python train.py --n_kv_head=9 --vocab_size=8192 --norm_eps=1e-05 --attn_scale=0.125 --parallel_block=false --init_std_qkv=0.017 --init_std_up=0.017 --lr_mult_qkv=0.4 --final_lr_fraction=0.0 --seq_len=1024
Each number is 200 + 40 x the weight over its row's rms, rounded and kept within 0 to 999. Layers, rows and columns count from 0. The size before them is the row's rms in percent of the matrix's.

# layer 4 MLP up, 2880x576, rms 0.128, rows 2107-2143, columns 192-287
102,243,205,186,122,191,174,167,154,155,173,190,168,211,211,147,207,230,231,190,168,172,178,240,176,280,213,261,194,156,177,148,262,240,196,185,134,218,221,141,229,201,136,178,215,224,220,147,283,219,224,219,179,187,216,119,231,209,205,177,217,179,200,211,200,247,229,198,220,187,174,159,198,205,242,199,159,110,231,138,168,201,233,242,189,195,120,124,248,125,138,254,205,227,164,193,204
102,210,195,161,162,188,185,245,210,238,237,163,207,191,224,125,188,222,186,257,179,260,239,185,157,167,150,215,247,227,208,205,267,222,187,185,258,197,203,173,169,270,181,212,180,196,241,168,169,227,148,175,243,219,187,167,173,203,199,110,173,231,186,206,211,155,158,188,202,197,211,214,233,205,153,312,217,180,171,240,173,204,171,204,220,212,202,191,165,216,189,183,220,227,234,60,164
103,136,252,205,142,166,221,207,206,266,291,189,248,303,212,233,206,193,200,173,168,192,189,167,197,254,192,204,204,113,186,213,242,196,173,165,151,251,256,227,193,126,178,185,184,93,240,220,199,275,182,273,199,312,293,212,248,220,237,237,184,141,218,228,222,124,201,194,166,146,219,232,210,209,232,243,180,224,183,200,223,158,205,207,173,246,195,142,163,207,191,187,219,179,280,249,185
107,181,176,173,192,238,181,210,147,242,172,209,184,148,243,240,170,254,185,206,244,224,168,216,172,186,256,197,233,226,222,245,218,279,211,191,132,209,195,158,145,201,237,225,209,240,269,218,178,226,180,277,164,231,205,154,159,121,304,199,264,231,156,213,215,224,182,199,201,170,184,171,200,168,130,231,212,179,253,181,132,208,222,212,80,155,203,197,191,185,186,137,177,197,233,211,186
099,192,256,282,207,160,208,264,242,167,257,242,174,161,238,204,197,198,173,228,135,212,126,119,185,174,189,207,199,205,210,133,247,247,229,201,211,208,167,116,149,231,183,224,203,168,137,176,190,136,207,182,180,206,220,272,227,181,219,168,164,250,172,225,158,268,174,196,230,161,187,241,216,225,241,171,213,172,196,231,240,122,254,196,199,250,166,142,172,161,187,195,173,215,199,215,272
104,200,196,180,242,198,138,241,242,115,219,162,223,157,176,239,200,184,169,140,137,215,221,254,236,181,293,167,139,160,218,255,220,186,267,217,221,189,178,206,275,202,150,169,196,184,229,166,192,242,191,279,183,82,172,164,173,217,195,190,212,216,101,256,165,287,193,208,231,136,136,201,194,214,196,285,182,152,128,140,206,206,226,207,231,227,132,219,134,229,235,178,209,190,186,145,218
090,231,188,276,207,172,282,189,179,139,167,213,138,200,239,197,181,206,286,323,186,198,198,188,203,177,222,154,242,231,158,101,205,151,258,154,199,146,227,226,249,208,185,221,161,233,209,233,187,206,175,176,188,230,262,255,203,187,226,207,182,156,142,256,183,260,275,232,175,185,100,227,229,156,263,267,142,172,184,239,181,171,207,212,172,167,152,157,254,235,155,234,226,193,199,157,173
104,162,152,164,252,202,192,142,275,155,246,240,157,235,218,189,176,189,129,200,227,241,178,273,173,230,239,181,255,170,252,207,168,178,186,155,332,239,162,214,219,190,191,204,205,210,211,207,157,143,254,253,206,206,182,187,198,206,266,210,169,217,343,171,119,210,153,123,186,190,213,153,213,160,239,187,173,177,234,203,200,204,167,151,142,191,229,257,137,216,163,141,244,193,213,232,158
100,200,247,286,170,143,209,174,174,246,171,162,252,158,83,164,299,215,204,239,169,186,244,225,231,201,244,178,194,179,208,204,204,161,218,262,274,214,119,248,131,247,269,166,155,133,233,238,171,174,259,180,233,167,222,227,147,187,189,199,237,233,199,251,247,234,207,166,166,209,234,185,188,207,175,205,206,195,295,157,195,248,166,149,194,240,172,232,197,233,214,170,171,255,230,173,301
096,171,178,195,190,199,274,230,238,242,189,139,237,183,189,117,231,210,159,151,191,188,227,201,245,181,181,228,177,218,144,174,256,206,146,162,203,187,194,167,172,187,213,147,160,233,250,225,213,223,211,163,188,220,157,254,228,249,141,194,157,202,188,287,176,275,231,179,188,193,173,170,160,166,262,208,261,183,224,173,132,210,163,173,190,180,211,276,236,215,231,225,161,208,200,243,95
100,185,197,267,261,158,177,135,206,138,167,320,268,278,176,161,185,149,226,239,165,137,226,193,242,205,176,205,170,166,182,246,238,157,175,209,232,214,185,179,226,184,199,196,155,180,177,220,167,189,259,207,175,219,188,185,194,242,275,199,204,167,239,270,160,218,188,166,134,203,174,199,197,240,157,216,263,268,168,227,132,108,226,158,228,153,167,193,173,190,190,191,143,217,155,151,241
089,168,217,201,180,246,200,128,188,237,219,194,199,174,227,165,189,171,148,195,180,191,224,173,114,234,177,223,166,243,146,185,157,194,205,258,265,214,188,234,152,150,194,195,267,249,221,174,213,217,205,204,120,231,212,218,213,242,184,181,194,228,200,193,121,150,305,246,164,178,207,204,263,194,210,222,189,179,143,225,260,248,237,203,246,232,219,197,168,162,183,143,231,291,154,157,222
100,221,198,133,118,206,229,248,192,171,169,160,257,197,173,261,180,226,232,203,127,162,152,169,194,124,228,175,195,146,206,214,228,234,170,140,225,311,168,222,235,192,191,253,135,226,243,173,202,199,175,169,241,167,260,218,121,290,221,182,176,170,226,190,214,200,156,142,233,188,234,226,184,163,222,195,207,148,249,226,209,155,188,121,228,253,191,154,139,156,257,198,142,257,143,193,250
099,202,191,133,165,219,169,231,169,119,253,195,197,193,182,130,159,209,163,236,210,227,221,139,187,207,238,227,229,168,179,157,228,190,136,197,208,209,230,214,152,153,187,242,247,278,218,174,188,225,253,126,279,182,233,181,138,173,177,221,215,181,145,169,171,199,192,208,228,178,205,254,176,171,197,181,193,180,233,150,270,218,168,230,159,124,219,186,211,256,163,183,255,188,184,188,218
100,190,180,173,181,216,190,238,191,164,178,218,206,194,134,148,264,208,181,222,268,261,158,242,243,189,241,206,211,168,257,118,202,189,248,161,198,207,273,220,121,189,149,187,186,162,160,196,247,242,212,101,231,160,144,178,247,181,181,158,155,212,239,199,186,206,244,168,209,167,165,259,183,204,227,221,208,231,151,232,157,239,246,224,270,222,213,199,171,199,189,223,254,238,223,207,203
104,237,151,252,170,176,188,229,230,277,160,182,221,229,205,249,230,220,152,179,251,239,203,199,144,184,211,206,171,185,164,236,133,216,146,193,176,142,220,198,164,194,190,192,223,209,213,238,148,162,218,215,165,227,162,247,241,166,211,148,169,239,139,181,214,223,279,171,260,222,171,240,256,190,192,225,228,201,265,179,227,237,232,161,185,196,169,190,216,180,146,226,225,187,176,223,152
091,195,81,142,217,228,225,160,192,205,183,151,172,215,233,223,166,230,244,131,175,224,208,202,284,197,255,151,167,226,192,196,202,214,235,186,284,146,170,202,157,257,181,230,184,151,165,144,225,228,229,200,202,168,172,132,145,152,195,132,246,175,235,228,161,184,236,192,198,226,191,206,179,138,222,252,153,274,218,241,198,163,159,164,168,253,176,252,268,209,187,245,189,260,198,228,181
086,239,240,178,178,220,207,151,152,210,229,215,202,222,106,164,231,235,155,162,99,212,263,252,264,199,180,252,250,117,136,173,166,244,175,129,203,180,170,244,213,229,101,170,202,118,174,120,267,239,200,268,199,221,209,218,184,197,238,195,222,221,232,190,189,161,256,125,129,225,198,196,193,199,229,261,199,172,189,223,235,280,255,204,163,198,186,170,200,215,235,246,164,223,234,220,231
101,236,237,111,233,236,158,261,266,201,275,241,176,193,272,206,260,209,186,185,223,203,245,213,198,171,201,327,161,239,112,190,232,178,187,159,239,193,226,280,180,213,219,220,196,211,189,229,194,220,191,180,223,191,239,217,144,186,202,211,210,235,139,227,174,268,195,192,199,172,184,178,237,214,273,218,209,86,182,189,124,209,218,245,190,243,263,236,210,140,208,252,257,247,186,211,166
082,179,204,204,226,196,189,241,228,158,176,225,229,96,202,218,212,242,220,174,243,199,200,202,237,196,160,256,204,228,240,143,214,200,196,190,231,248,265,231,182,223,190,120,273,150,203,176,223,172,188,173,247,243,197,189,98,160,168,215,160,230,231,161,217,213,287,181,233,106,221,155,183,212,180,175,128,217,215,187,150,198,211,213,225,191,289,245,204,160,227,218,287,214,230,176,186
094,186,235,245,232,196,244,198,196,240,195,147,191,201,230,214,148,200,247,197,174,103,224,243,142,237,192,124,255,249,264,127,240,241,180,256,216,244,165,175,238,206,205,202,249,194,212,190,228,177,289,250,253,248,182,162,210,179,179,232,187,285,280,212,297,258,181,217,155,172,179,178,200,149,232,227,264,147,204,218,220,170,247,223,125,208,154,212,213,189,164,128,225,244,275,127,190
104,183,178,224,228,216,227,155,137,229,157,263,147,172,230,226,139,133,262,175,187,192,140,216,176,134,174,271,87,217,180,143,178,281,205,226,220,235,207,212,232,190,226,171,231,149,225,203,177,176,133,169,190,244,176,220,293,208,185,290,179,139,198,194,202,219,227,185,167,206,165,165,239,206,160,236,183,175,205,229,187,213,170,150,227,181,245,169,163,127,155,231,141,184,264,203,219
098,212,168,219,229,173,201,180,236,147,172,168,229,217,201,213,229,184,238,246,227,209,151,242,169,199,128,256,248,221,160,262,238,176,184,181,247,217,259,203,219,233,169,257,210,196,152,218,190,220,136,231,216,146,204,242,207,168,173,165,194,274,166,183,125,201,219,185,211,174,318,150,166,144,244,163,218,193,160,186,170,245,123,207,240,193,247,217,125,186,174,176,160,284,125,137,106
104,205,221,144,211,207,110,264,161,154,194,146,175,261,218,176,190,165,219,189,152,132,247,265,190,220,137,198,185,233,165,145,215,288,242,188,229,191,239,186,251,197,258,226,144,267,242,162,226,174,202,161,196,209,140,240,127,212,189,204,190,270,128,254,183,164,176,165,256,220,196,205,173,189,153,202,206,266,151,184,215,259,222,217,179,225,131,219,175,182,164,232,260,216,273,218,176
095,173,201,213,160,133,247,189,213,232,206,180,258,174,180,221,117,196,124,236,260,273,142,216,131,185,237,130,193,182,303,162,178,209,154,190,203,212,156,195,133,166,175,240,155,228,203,220,252,125,195,213,184,170,223,202,236,183,206,206,125,210,216,187,184,203,189,223,172,242,213,227,167,157,185,249,168,205,220,144,257,243,224,186,166,240,238,246,248,276,238,219,231,180,159,204,182
097,218,205,258,193,182,248,180,209,265,151,223,151,136,213,224,220,162,178,193,220,200,237,178,164,198,149,121,138,199,211,78,283,192,188,268,194,165,128,136,206,168,133,194,220,143,209,204,165,169,264,150,281,188,135,224,192,240,206,237,238,193,211,186,228,104,191,197,192,212,215,206,171,189,266,189,212,220,193,237,213,179,196,191,239,202,225,167,210,156,211,226,149,238,211,217,252
107,198,224,205,110,170,254,199,212,154,235,125,183,106,158,225,190,247,169,232,278,154,172,226,270,237,244,198,206,143,175,249,200,225,182,211,130,205,253,195,202,173,200,188,235,156,243,250,225,201,186,189,221,171,274,252,180,204,229,174,300,237,203,184,156,148,272,116,229,157,222,214,224,184,162,245,150,164,240,169,179,191,228,185,240,254,214,120,185,257,225,209,206,268,197,178,138
107,143,267,237,259,266,173,217,287,132,246,132,195,203,173,160,183,155,219,173,148,178,182,227,244,243,161,280,198,214,215,156,218,259,202,194,232,185,219,216,208,235,143,246,253,258,217,159,173,247,216,241,279,176,267,221,214,184,240,243,189,162,243,203,186,141,173,157,271,174,205,276,174,166,212,159,285,163,216,112,204,295,209,116,157,228,178,192,294,158,233,182,206,114,148,180,205
102,165,168,291,176,167,166,206,202,220,177,182,119,218,157,256,202,201,223,211,201,167,144,177,271,241,289,233,206,210,142,179,170,176,209,171,159,232,178,182,221,226,239,196,208,185,173,161,218,230,249,177,192,147,231,166,228,136,201,240,202,224,201,152,308,242,141,154,153,219,233,170,207,139,182,252,241,171,236,217,237,222,225,241,225,207,197,208,221,222,141,237,182,223,264,206,193
110,232,189,278,203,250,243,142,198,234,205,266,246,167,207,225,161,180,231,149,238,200,196,173,175,156,171,201,149,144,207,136,214,209,183,231,192,212,215,249,239,243,198,202,197,197,113,177,209,188,192,222,127,132,236,166,178,165,197,137,160,181,188,286,264,211,237,213,197,223,209,203,208,220,223,234,232,231,221,150,251,197,209,201,225,173,182,210,234,193,114,166,237,222,187,212,198
102,202,169,277,252,158,184,202,222,240,210,230,213,210,205,211,135,305,172,178,226,144,172,168,179,244,167,251,207,171,191,173,209,225,195,198,160,183,162,241,238,122,177,233,125,255,226,184,170,183,223,160,274,231,220,235,188,255,187,303,278,220,162,234,185,214,213,223,259,218,177,164,182,200,183,141,125,185,262,128,218,207,220,150,167,182,263,163,170,203,201,204,131,241,166,151,201
095,179,201,127,242,159,153,240,212,159,128,184,193,132,183,183,153,220,189,87,269,170,257,189,205,205,184,191,182,242,234,231,172,152,278,278,223,189,222,157,169,177,206,278,137,211,248,191,192,214,205,250,261,181,172,150,245,183,209,273,220,246,220,216,210,174,211,214,227,187,152,182,125,204,205,230,184,162,189,180,176,283,194,215,151,155,198,161,207,227,235,159,205,218,217,220,144
104,176,316,174,153,230,217,294,151,214,276,191,147,207,218,203,248,189,197,182,221,176,179,232,160,154,259,200,192,239,172,210,175,125,191,209,187,236,189,219,251,211,106,123,223,130,244,202,201,156,157,196,144,195,123,200,209,175,252,185,201,187,169,230,159,194,243,159,189,146,224,181,245,212,234,164,202,153,247,191,175,144,324,216,198,220,165,192,178,195,243,224,205,187,187,207,188
104,261,154,226,307,249,237,177,138,213,225,166,231,237,150,246,168,235,196,241,126,177,243,215,213,198,209,248,178,223,155,139,216,187,222,252,221,212,150,186,188,233,159,212,134,176,111,171,248,189,154,128,243,99,187,258,169,216,159,234,210,187,212,183,173,223,172,189,193,179,144,235,208,178,200,190,159,193,201,227,99,208,185,203,166,168,215,159,190,167,223,201,175,178,114,191,273
097,182,170,156,205,155,128,207,216,138,208,209,272,212,212,222,208,201,168,183,191,174,210,251,158,189,228,244,242,156,266,180,182,266,281,297,266,234,244,168,194,184,206,177,282,220,180,193,89,197,203,216,241,243,132,245,245,179,214,204,236,263,215,183,240,199,238,173,161,210,221,147,230,284,212,192,178,209,208,190,163,153,212,203,159,226,226,275,178,170,214,237,237,253,206,159,156
100,259,128,202,153,218,228,219,207,160,235,238,307,236,207,198,150,207,129,172,152,199,214,264,221,178,174,205,220,222,164,213,179,235,199,259,204,250,337,203,247,209,224,203,195,217,174,267,238,249,246,203,138,223,180,258,188,176,263,201,216,237,221,219,227,206,266,182,222,197,256,166,209,172,159,204,241,212,257,242,198,161,154,183,221,280,250,178,232,162,197,115,205,148,199,184,201
089,206,195,195,235,211,138,198,255,260,244,176,192,217,211,173,189,182,202,178,229,198,278,166,191,196,222,251,220,245,187,147,274,187,206,168,247,178,183,138,226,203,176,143,182,72,269,176,255,238,102,212,223,247,199,172,248,229,244,147,242,190,201,198,175,177,163,220,174,214,238,227,209,235,260,184,154,223,197,188,172,268,222,151,179,147,222,184,165,172,248,197,214,171,182,245,193
# layer 4 MLP down (transposed), 2880x576, rms 0.12, rows 2107-2142, columns 192-287
099,180,248,180,200,158,210,219,219,279,184,163,253,294,182,182,147,172,222,131,147,228,236,226,247,221,177,247,255,200,184,253,136,143,270,107,304,264,294,302,163,173,213,148,174,195,229,269,245,178,285,188,206,119,197,274,150,153,118,271,197,245,231,200,208,195,134,211,223,277,217,189,260,236,233,128,150,229,176,228,222,224,203,195,270,174,228,151,201,225,190,160,155,163,210,201,196
100,308,259,159,213,164,218,250,243,215,195,127,173,231,163,246,225,255,239,256,236,234,184,261,227,174,187,249,270,213,176,225,154,170,204,252,192,157,246,233,120,206,166,227,219,259,93,193,240,194,204,195,198,150,179,165,274,117,174,206,282,211,174,174,235,255,172,294,246,206,128,207,128,156,218,228,183,189,150,169,133,205,188,216,262,210,171,242,183,177,210,223,144,255,170,226,120
101,109,281,75,194,167,215,92,276,169,184,132,196,240,207,188,190,171,217,156,147,178,253,203,159,306,157,216,216,185,163,199,228,194,186,204,211,225,164,267,150,119,227,206,193,180,170,197,217,278,219,169,189,148,279,213,180,139,229,218,221,253,162,112,206,231,192,181,207,241,200,230,156,232,196,236,213,266,185,250,163,249,245,249,203,254,228,210,228,197,265,219,217,223,193,239,153
105,198,181,311,212,145,201,191,255,221,181,124,246,164,264,169,227,151,252,208,211,207,201,115,145,224,185,226,159,214,239,164,190,167,130,207,187,151,189,138,85,236,138,259,255,271,128,261,177,177,205,183,126,216,214,279,281,205,224,120,245,151,167,197,166,201,158,201,158,130,215,202,198,188,228,209,217,85,277,176,160,272,132,244,207,210,155,256,228,154,223,161,208,193,283,187,142
095,201,142,189,151,250,204,232,174,232,189,192,251,250,227,168,179,219,221,169,184,169,133,126,166,191,168,181,167,176,167,132,255,238,269,210,217,150,175,156,261,275,221,263,174,173,128,218,206,190,235,230,173,179,178,187,254,291,228,141,200,235,206,162,201,243,172,206,244,227,202,182,162,185,214,209,229,204,191,174,144,266,115,171,192,230,176,175,219,154,130,195,168,221,138,221,259
102,171,196,143,254,132,154,188,191,213,161,180,167,183,155,234,185,217,158,226,194,194,182,272,189,139,146,190,220,213,177,158,145,255,192,264,127,211,157,152,212,251,228,152,184,220,180,188,142,123,214,201,255,123,202,174,216,277,159,152,245,228,180,218,191,151,277,242,216,291,208,120,255,230,176,273,155,153,241,259,238,152,208,206,301,169,191,238,183,165,165,145,203,117,172,196,145
101,179,209,243,77,189,142,229,235,157,198,139,262,209,198,250,247,207,168,208,234,227,161,210,211,216,172,237,198,248,283,243,160,144,183,265,164,211,239,274,126,203,220,187,257,226,266,195,183,244,234,210,181,268,179,174,267,214,179,245,255,280,253,191,212,217,224,225,204,200,154,153,182,251,235,79,244,188,145,187,163,198,251,117,179,272,198,210,205,180,166,215,201,192,203,207,216
109,130,170,112,287,169,226,199,314,178,122,193,216,136,172,184,231,277,230,185,152,176,212,221,200,238,210,269,242,185,186,223,105,235,201,215,226,239,213,233,240,244,164,208,185,208,200,146,230,199,196,138,166,219,261,203,280,177,241,178,170,263,259,210,208,218,157,140,148,180,244,161,218,190,155,204,156,186,247,156,171,320,167,219,206,151,188,225,123,193,259,242,228,225,185,186,171
097,177,176,216,192,206,191,166,231,223,190,236,234,132,202,132,158,190,131,252,259,188,214,141,160,149,232,208,229,172,198,122,109,208,205,183,211,225,237,228,261,188,237,144,147,233,139,198,214,191,224,151,209,130,210,222,174,226,214,178,243,187,221,187,157,125,206,161,149,196,224,280,254,148,175,170,279,169,271,173,193,232,164,249,177,216,211,227,221,181,203,167,148,247,289,169,218
103,166,242,195,216,158,268,195,141,179,194,219,111,250,229,147,213,228,165,145,220,219,194,189,228,254,165,216,209,128,232,192,256,154,262,178,205,174,184,185,213,234,169,266,248,163,224,192,171,186,187,209,216,151,198,197,236,227,214,237,193,154,220,218,150,183,232,202,196,109,148,229,201,261,224,226,232,186,203,141,216,319,179,176,280,197,211,151,191,156,216,124,237,332,204,278,153
098,208,170,138,228,130,212,200,181,226,152,269,221,191,232,297,232,202,238,219,154,239,221,210,279,165,183,235,185,236,226,139,217,143,243,150,143,182,222,233,187,101,204,174,225,149,217,166,209,181,235,209,184,164,174,183,155,203,236,196,206,222,204,180,182,196,127,220,209,202,188,205,210,212,192,223,176,315,200,163,175,143,187,209,283,233,197,162,207,212,158,163,224,172,192,162,173
083,224,211,177,179,217,192,209,230,254,248,189,182,191,173,232,134,157,193,245,206,205,168,229,189,194,178,197,257,225,247,257,232,243,229,202,189,216,157,170,185,299,212,239,230,190,270,257,222,203,235,132,200,199,152,179,209,182,201,218,184,195,206,211,255,85,190,239,168,207,248,222,215,220,236,217,240,196,244,233,184,126,250,151,184,203,207,217,203,210,232,195,136,167,196,192,153
098,186,176,184,230,142,212,204,189,212,200,207,183,173,199,196,165,122,174,182,177,138,153,204,128,221,187,205,173,238,255,203,179,167,182,187,167,119,127,228,173,161,120,205,195,204,151,158,186,178,104,249,185,227,218,144,179,194,252,243,222,193,179,178,208,212,195,235,136,212,251,186,146,223,176,244,257,149,251,228,202,193,145,268,167,168,138,244,210,266,230,128,292,138,243,207,235
105,136,224,124,124,166,218,162,200,206,172,158,239,225,174,165,151,138,156,267,246,130,173,181,95,152,185,222,216,275,197,251,192,234,143,246,214,201,223,179,196,155,240,259,260,199,272,181,155,179,148,220,118,200,121,188,248,155,251,176,166,264,200,205,222,128,143,229,170,196,227,216,213,221,197,179,153,170,171,217,237,184,204,180,198,205,123,209,244,173,192,205,247,193,166,225,199
098,197,249,215,222,181,186,255,211,175,225,207,190,197,179,207,202,218,189,197,217,246,200,145,240,190,179,175,210,226,184,211,190,209,230,177,105,192,182,234,208,229,174,183,159,209,204,175,219,221,114,150,228,172,178,161,160,169,151,232,176,174,233,213,274,175,314,227,148,177,187,197,176,174,184,213,176,169,209,132,200,191,170,204,191,130,250,207,242,151,148,223,151,152,246,201,182
112,277,218,196,184,145,181,227,251,221,176,217,244,209,213,206,129,269,174,244,219,246,207,199,218,188,214,178,183,169,217,163,136,241,195,220,158,177,255,167,222,248,134,192,185,161,97,161,182,308,169,220,201,191,184,240,169,150,134,211,148,194,208,221,237,165,174,101,189,210,255,161,188,228,176,145,229,165,231,229,212,245,191,225,206,233,210,134,150,272,177,208,229,121,182,200,273
092,188,142,132,208,231,151,169,144,220,183,169,160,222,174,187,189,172,199,142,107,192,116,211,224,168,207,143,232,207,185,199,122,266,116,195,146,218,152,153,211,175,137,234,138,178,184,217,213,173,193,130,262,187,188,247,159,159,171,215,81,151,241,211,267,240,168,220,203,100,155,247,251,186,193,227,159,222,224,130,215,162,278,165,164,150,229,161,229,222,243,221,258,251,181,242,218
083,86,225,216,285,193,179,218,147,169,236,208,113,157,165,192,212,238,269,216,203,190,248,199,135,185,183,242,226,210,221,181,155,210,140,247,294,178,179,137,156,187,249,245,175,220,223,255,294,160,232,210,236,131,180,219,157,285,166,206,205,177,218,186,194,312,208,228,205,134,207,213,225,247,151,311,264,154,105,173,155,235,163,202,144,209,179,241,202,181,203,131,164,257,211,212,144
100,191,209,217,237,207,155,199,140,179,244,147,198,181,225,186,262,108,213,178,271,165,150,138,225,252,210,226,215,143,206,218,188,183,294,192,242,225,140,205,191,145,228,116,229,186,202,219,178,276,261,181,238,196,210,218,243,210,178,232,199,221,148,145,215,250,177,177,225,174,249,286,228,229,239,211,253,202,195,181,259,149,152,213,191,153,202,183,206,261,235,201,156,182,247,199,218
080,122,158,190,215,185,292,149,204,220,204,229,144,288,241,187,243,194,194,222,232,188,155,213,221,199,187,209,175,174,199,270,195,151,154,290,164,305,197,235,205,154,245,238,195,174,205,205,242,250,198,122,138,189,148,178,215,216,221,186,152,208,269,256,203,253,150,213,218,202,199,191,189,179,224,152,248,204,238,212,178,214,165,173,210,180,174,174,205,246,131,167,235,204,187,206,237
104,179,178,237,274,170,145,206,230,132,209,246,211,169,154,237,171,188,248,194,234,194,206,222,266,227,206,241,208,207,190,207,117,134,151,197,189,182,168,155,213,201,201,214,205,142,248,244,238,213,111,138,179,173,180,202,185,288,140,166,191,197,184,78,251,168,235,202,180,199,170,234,207,170,155,240,126,239,213,210,118,201,166,168,162,147,332,221,233,178,152,208,223,211,163,227,157
104,174,124,210,274,142,184,229,99,212,238,205,156,183,231,193,219,156,163,232,140,248,211,225,142,222,276,134,107,158,148,213,234,191,205,177,167,261,150,212,183,214,256,241,237,171,177,259,183,183,136,263,225,181,172,218,170,255,241,179,214,238,221,220,194,245,270,186,190,248,320,180,226,196,132,182,250,213,208,196,193,165,158,187,160,180,235,251,206,185,205,162,224,265,215,142,197
097,167,199,192,279,205,167,225,252,232,225,190,184,184,162,118,282,121,258,217,239,211,179,213,178,287,242,163,132,135,184,154,159,245,151,232,176,171,252,193,165,214,218,195,335,170,228,206,236,229,216,173,217,133,144,236,219,252,295,172,264,136,268,225,198,207,231,187,129,200,254,162,292,162,173,162,206,163,206,198,187,164,182,121,144,209,191,259,182,197,182,170,157,132,236,171,208
101,200,170,198,150,221,214,171,223,258,198,195,158,157,144,285,206,219,220,164,169,147,160,158,203,209,205,261,195,119,190,198,159,184,208,143,208,178,172,199,173,200,180,187,177,200,77,159,234,227,203,203,219,211,193,192,189,155,201,232,171,103,106,142,260,166,200,212,185,225,286,178,233,222,150,193,204,223,237,167,223,223,160,244,136,229,254,216,187,206,250,235,182,209,172,222,235
100,259,184,273,200,212,154,228,205,142,224,244,232,245,216,169,258,226,244,196,203,227,187,181,201,255,220,226,272,163,212,127,209,111,168,104,188,222,211,219,188,175,236,173,218,234,167,165,248,192,164,167,243,192,276,200,171,197,161,206,195,181,287,259,233,156,195,218,208,171,225,136,221,217,224,200,141,258,207,244,142,231,149,150,190,225,208,176,162,133,174,215,306,233,227,194,195
095,136,194,205,175,129,177,268,227,188,268,265,207,210,174,135,170,162,197,204,188,251,176,169,127,147,135,181,178,218,253,245,168,113,163,210,175,213,201,187,187,213,137,169,174,226,172,213,97,244,176,223,229,219,170,253,205,129,239,209,147,162,159,248,201,147,182,227,111,194,184,217,169,178,206,198,223,138,185,202,225,279,164,233,194,169,235,196,216,187,140,238,161,199,211,103,230
119,249,170,174,181,232,272,158,228,221,190,175,217,175,210,220,147,223,217,154,181,206,259,165,173,206,256,236,264,200,200,181,216,189,183,231,221,202,291,234,154,175,233,233,150,165,183,163,138,194,203,183,257,189,148,128,207,293,229,161,163,200,186,213,213,187,205,214,238,191,160,246,153,149,218,196,127,172,129,205,205,178,192,188,201,183,226,171,167,219,288,175,257,164,156,163,181
107,245,143,229,136,165,201,199,204,226,165,190,285,185,217,230,243,223,252,79,222,193,182,96,268,141,214,222,240,247,172,194,244,234,260,169,256,254,215,188,175,227,199,176,199,243,193,271,244,162,201,155,263,214,233,164,156,195,182,169,130,212,264,198,213,217,173,249,242,173,210,184,184,157,214,199,187,188,184,160,172,299,259,102,163,200,200,186,208,243,222,149,187,167,210,177,205
094,92,199,231,189,197,190,176,175,263,149,160,190,266,266,201,248,195,180,212,147,210,262,220,135,239,200,126,196,288,233,178,252,199,234,156,216,254,191,221,213,165,211,211,273,169,186,160,198,187,180,242,189,265,215,230,144,258,220,180,136,188,147,225,213,242,178,179,213,180,167,168,207,247,259,230,168,211,315,250,255,269,166,224,241,148,219,211,208,243,151,242,94,115,241,189,188
120,131,179,257,260,174,203,228,194,147,213,222,270,264,242,182,138,208,171,139,170,203,136,172,229,161,156,179,237,216,202,216,245,148,203,214,168,223,227,239,226,199,132,196,226,165,211,175,227,170,215,185,203,231,259,178,271,137,198,183,224,231,259,212,184,171,225,152,162,189,134,210,226,167,176,190,223,224,196,202,168,238,132,186,226,172,236,213,179,188,147,186,207,211,133,216,188
098,176,199,234,177,166,196,231,171,230,190,201,180,210,145,273,196,183,214,218,161,220,204,231,242,182,256,186,169,233,158,199,227,158,227,298,248,245,220,119,222,201,202,215,166,179,175,219,115,192,199,209,71,238,269,190,297,264,252,220,233,234,144,248,329,139,222,197,233,188,170,314,178,206,188,203,191,194,283,262,208,215,124,191,266,155,106,274,127,214,159,191,222,270,246,229,241
091,80,183,233,198,239,193,164,225,200,197,99,133,217,158,225,164,169,235,201,183,187,217,246,180,169,207,124,167,292,209,185,273,166,177,154,96,240,212,188,285,167,154,166,89,244,224,282,170,239,215,247,159,189,230,288,189,188,220,212,202,242,185,232,235,188,256,247,200,179,220,207,160,192,225,227,146,183,279,191,166,203,199,173,186,181,136,219,137,141,230,165,178,188,194,230,188
105,240,164,242,171,138,163,248,190,223,189,160,191,236,200,207,237,197,225,217,181,186,199,159,163,240,272,256,188,244,199,269,253,196,262,269,195,214,223,201,163,167,177,150,177,156,190,173,177,199,221,130,204,234,161,137,133,172,182,259,246,199,128,122,274,234,213,187,181,178,186,176,252,218,216,130,194,241,186,261,279,238,227,242,221,200,162,172,219,203,191,256,276,181,264,175,200
101,237,242,252,207,181,179,225,195,140,204,211,155,213,174,217,179,188,213,101,181,222,194,223,199,301,239,242,192,218,164,138,216,253,259,128,235,168,265,149,242,194,185,176,177,175,169,183,194,266,298,176,225,171,109,209,228,165,225,205,235,239,256,162,245,252,203,197,207,212,267,260,219,167,106,177,206,196,207,174,215,217,216,242,260,106,231,178,130,242,241,226,174,144,184,152,152
099,151,166,138,194,201,217,244,226,205,226,194,199,242,246,143,184,187,240,179,202,156,148,213,169,235,137,170,236,245,204,219,220,150,201,187,214,171,272,148,135,248,173,204,193,166,200,194,247,171,210,230,188,177,193,144,229,208,141,187,186,200,218,232,311,205,169,222,192,222,262,165,295,289,166,152,241,165,228,129,154,220,188,250,181,194,202,242,227,158,218,131,225,241,288,200,163
098,212,192,135,237,116,97,176,168,215,234,153,253,245,227,214,153,192,212,171,210,223,179,258,148,238,133,229,188,107,182,273,210,240,165,180,192,204,178,214,271,275,252,214,268,268,191,208,175,218,266,151,248,164,261,152,222,275,135,144,148,244,260,194,186,202,216,231,232,182,234,254,174,226,180,205,172,230,258,174,192,232,196,184,159,161,237,212,194,160,204,275,146,190,196,153,132